Each number is 128 + 32 x the weight over its row's rms, rounded and kept within 0 to 255. Layers, rows and columns count from 0. Numbers have three digits each. The size before them is the row's rms in percent of the matrix's.

# layer 3 MLP down (transposed), 1024x256, rms 0.118, rows 545-586, columns 128-159
096:142197122073160177160151115131085099109121091187118188133175161116135134152153108121118175138113
095:102108103171150109160172098103116126110181136103095120103083124116143141125132105113048121087181
107:149157098096112095109099156146113077136119139130147035214134167088166098102105103080122062082134
093:135107168133129193144098162081108074132072196150218139124135144134137123133073121122104127127108
096:118071128113118123099129152076120093152136164144141128104138100077151140142191219091182103225093
096:114046107185087147161112148071100113161109150123179098118172146118154141088152123151158118130085
110:175078086155136172143170081144076180181189157132143140157172066061102138091121131129142093137133
097:115085066085149136139127117146104112109170106146217140127095172094105121109188114188165172139118
100:074163119102096106177093131105141112166171179150058147105114134143140063076114091155121149107118
098:174085108066118146135158170077124156153165090168124120130190100100161111138135092147099127160093
110:112143127160092121170123185144129142029137156129134097076142111132126138130082115145109162141115
101:223142123109187143108117126092064127188169108138187116112129094114065056233157076117129141131138
098:156114114133095087133138101130118127170121139102083118170155112113118134153131133185172118198159
097:153098146134148132144147114113135102184118124087117132089140127116067114129170200132060136138141
111:092152137203148069160158140111078144121076139117119123100105151070127107125122138121110123085117
105:100146089083143153107123083120093143151100164072128123110104135147113122158084157111160147129165
094:159144126124136107087080152110085147170175087131073096083135146154129067128118129136123106183102
098:117120082143120121147126188062120134113094169129101138130121139053112143140135141156145158147043
105:112140139139141128205188098160100205124154150086143126132184151128082086172132145132095157129137
097:169102095095104179133124161071105113080084110130184158135098105129064118151108106096061160155124
094:096135092114136153192175137111124126160120140132088175083094151147159163183126135098144140146114
101:084124082087114167111155138048115096208118183092119163175094150123103113091157111161138077140064
101:125134186124145080164216129117154142113107147068199144116095145112077157179139152149117078126158
106:146097141150147114110163090179125122138145108108159117109180179143137157131140178107093118140110
083:167127120107150115151165157146111208130122167169116170145178175180145126110119107150117091133132
093:148152105102126122153086134111166124168116092119144118085119148104124091165099130232137144125099
096:154132114099161161140061125119152144110126139151098143135071066122092109185119149135139115145171
094:166166088072164154097045124115134162126094147154125100133140152109147090162113139128141133138156
098:142128072154121155079130100121103165145157118134129090149093101183106082105130112122184149126149
096:100066177098094142088107149127077167111094124094137150117102172143147104145159139186093120112132
106:059116163100144075148176163141158128089130096158167111142105152108147163151123161204049098119120
102:141136173143115162090130126122123195116158169137035155119138082083161115120119134115118113188106
103:138133129080125128106117135087133123145137126169188146146120137153154101111135106088180095160131
097:161147143147066142142102154093138070114090174077115144117187117148164127137161166125186063175167
089:046129084135149111067072126136158084149121118109112173106089113070175137111108111119151092155121
089:108134126152171203112141102093159192131129115160060110133147211135146122166086113075085120100150
103:114134106115130212142147112148109162137135133094116157113171115116116151095114105144118109149161
098:070132145151142112136179144109096141129115106104142110195110108168171055149127132097122158076118
091:112057104186149135172108151080113093180134104171148114212110073150175148125111086125164067078155
106:160105109149120093128056129125148085113166126116089102104078095134027047168154091159128129130105
102:121117143119144157155125141160111166145127163115160137149154211191173113068138067085118146100124
099:188173129086127118142157122157096140099128120128098154095076111126151156115101160130110123124094
# layer 3 MLP up, 1024x256, rms 0.229, rows 546-586, columns 128-159
102:138171083142083112126162220146117138183141123129102149181127092093152167093092170085129107189146
102:106114114131135102182192133166143078137120144142117076150159085105198128075104153066090188120139
096:107112118132067141156148143112090150091105072119141168155126108109101038154156141120169137135139
097:171164158089148124150140112100092154036093167125117079141147102108165097165163181138128115104137
091:109140126099115184059132072129097170165119155145177148118172166142132105123099138087128109105102
102:124106135156173128173122092124099147094166160156118144104145124142136171108075159144131142161167
094:101141128150141159125092118110091129174055070145134117096101121213141137129131141128150125127106
093:146134110094126198114113125121092101147113125130117127114111110135100115172121131079131128120121
098:106108081121117132129125101203117112107122148114142105142128172140092138081135161118157112137153
104:099152102103133095132158093159112120115073143145153123089122103129146086112066135127137166092144
109:099161171115104170170161120153126115096102178134127115114147106111105097121142111107159130185115
102:133112149107184136105136114115145078081178115175138074213153099096059095133134094079160140109145
099:150128114121128131129114108095120117113080181184120212156144092071178067057108121098168073114172
101:162117107159116109133099092136111098101131105125142119108102182101149147127113155158101111079139
099:086153122163151127116155156108090127150086077127166082099168125135077149084113152095106141093134
095:166175088106172135171105145125162097088132070101156136141129096127139121118085123127138131137122
099:173118158160150056078134181115129145145119128155186122091110142138180132146141137161096111154140
099:068103101090146122099112150121129067155084124103151105120143174142170151083129156113112150156089
094:120054136202091193078113157120127093133082118150138157117112086146083091152133062107144084127151
092:119100157168121122072122118089141093165093118098139206103148075098076083151144113126149111102099
099:151106124141192165105122159175210107128140112148137090155133154146116084070092167088135114154128
093:134119103079131117151153123110125062150192156128102156140103087097177164087111129182116116148081
105:122125198085158128160160088107129133010102149146109158170088121145113062170147164089159088151149
087:157157099145123191079104113104183130148202115138103148151139091134141087158129077138099114071080
098:074168197130126095189118069118131087105109106139114063156144104136105122139094154139131151202138
103:128108143119108156091090128094075130084187131161101170111117137119125113082148103102087194118169
096:132109129154081151137124120150167125122137094093075145140158146141156093090180119112101202127166
102:128085209148134148192106146108182090149136147109091130097170130170108131177063110152102127112167
093:184137151099173066103143101100140081169119143107096128113106127130150058162206090188144129136132
107:118081125119081101131173163147073116081128114108087096106101146078167139181119136106108089156140
101:148113124192152129101117123147111139101119112166040147177119169111117134137100186165063116142109
111:129170103191162086073108124135127122117193079173107086114132083089060101099141147043129168109088
098:231105088163124115132178125135152103139144144103148090114179191104076155123114132129143126155106
098:164149124176096165106119125121089098124130148133112151133080197112104157107055087129119143122136
090:098134183141147144106156129086098117155133173109095133167128151116140158115139203130124105137046
099:173122096114114058140130108106153109094141194167087161075160129151120104141136117139146117140123
097:145151131114137075108149102120054099152120145100131169118108099178114122096132098069110091130155
099:117168171132107142041108080150117141143128066112115102061113151086094147138124173132156124107115
104:127112085124087110168124149189083117173145160117149103090141178153087131115156087132147164104079
100:179163164144088120140103116156109168123146121109143128164153114072096145177004189145132167092084
102:141104165128135133073157071080147163123161110154153153123114139142139158143185068168099063117097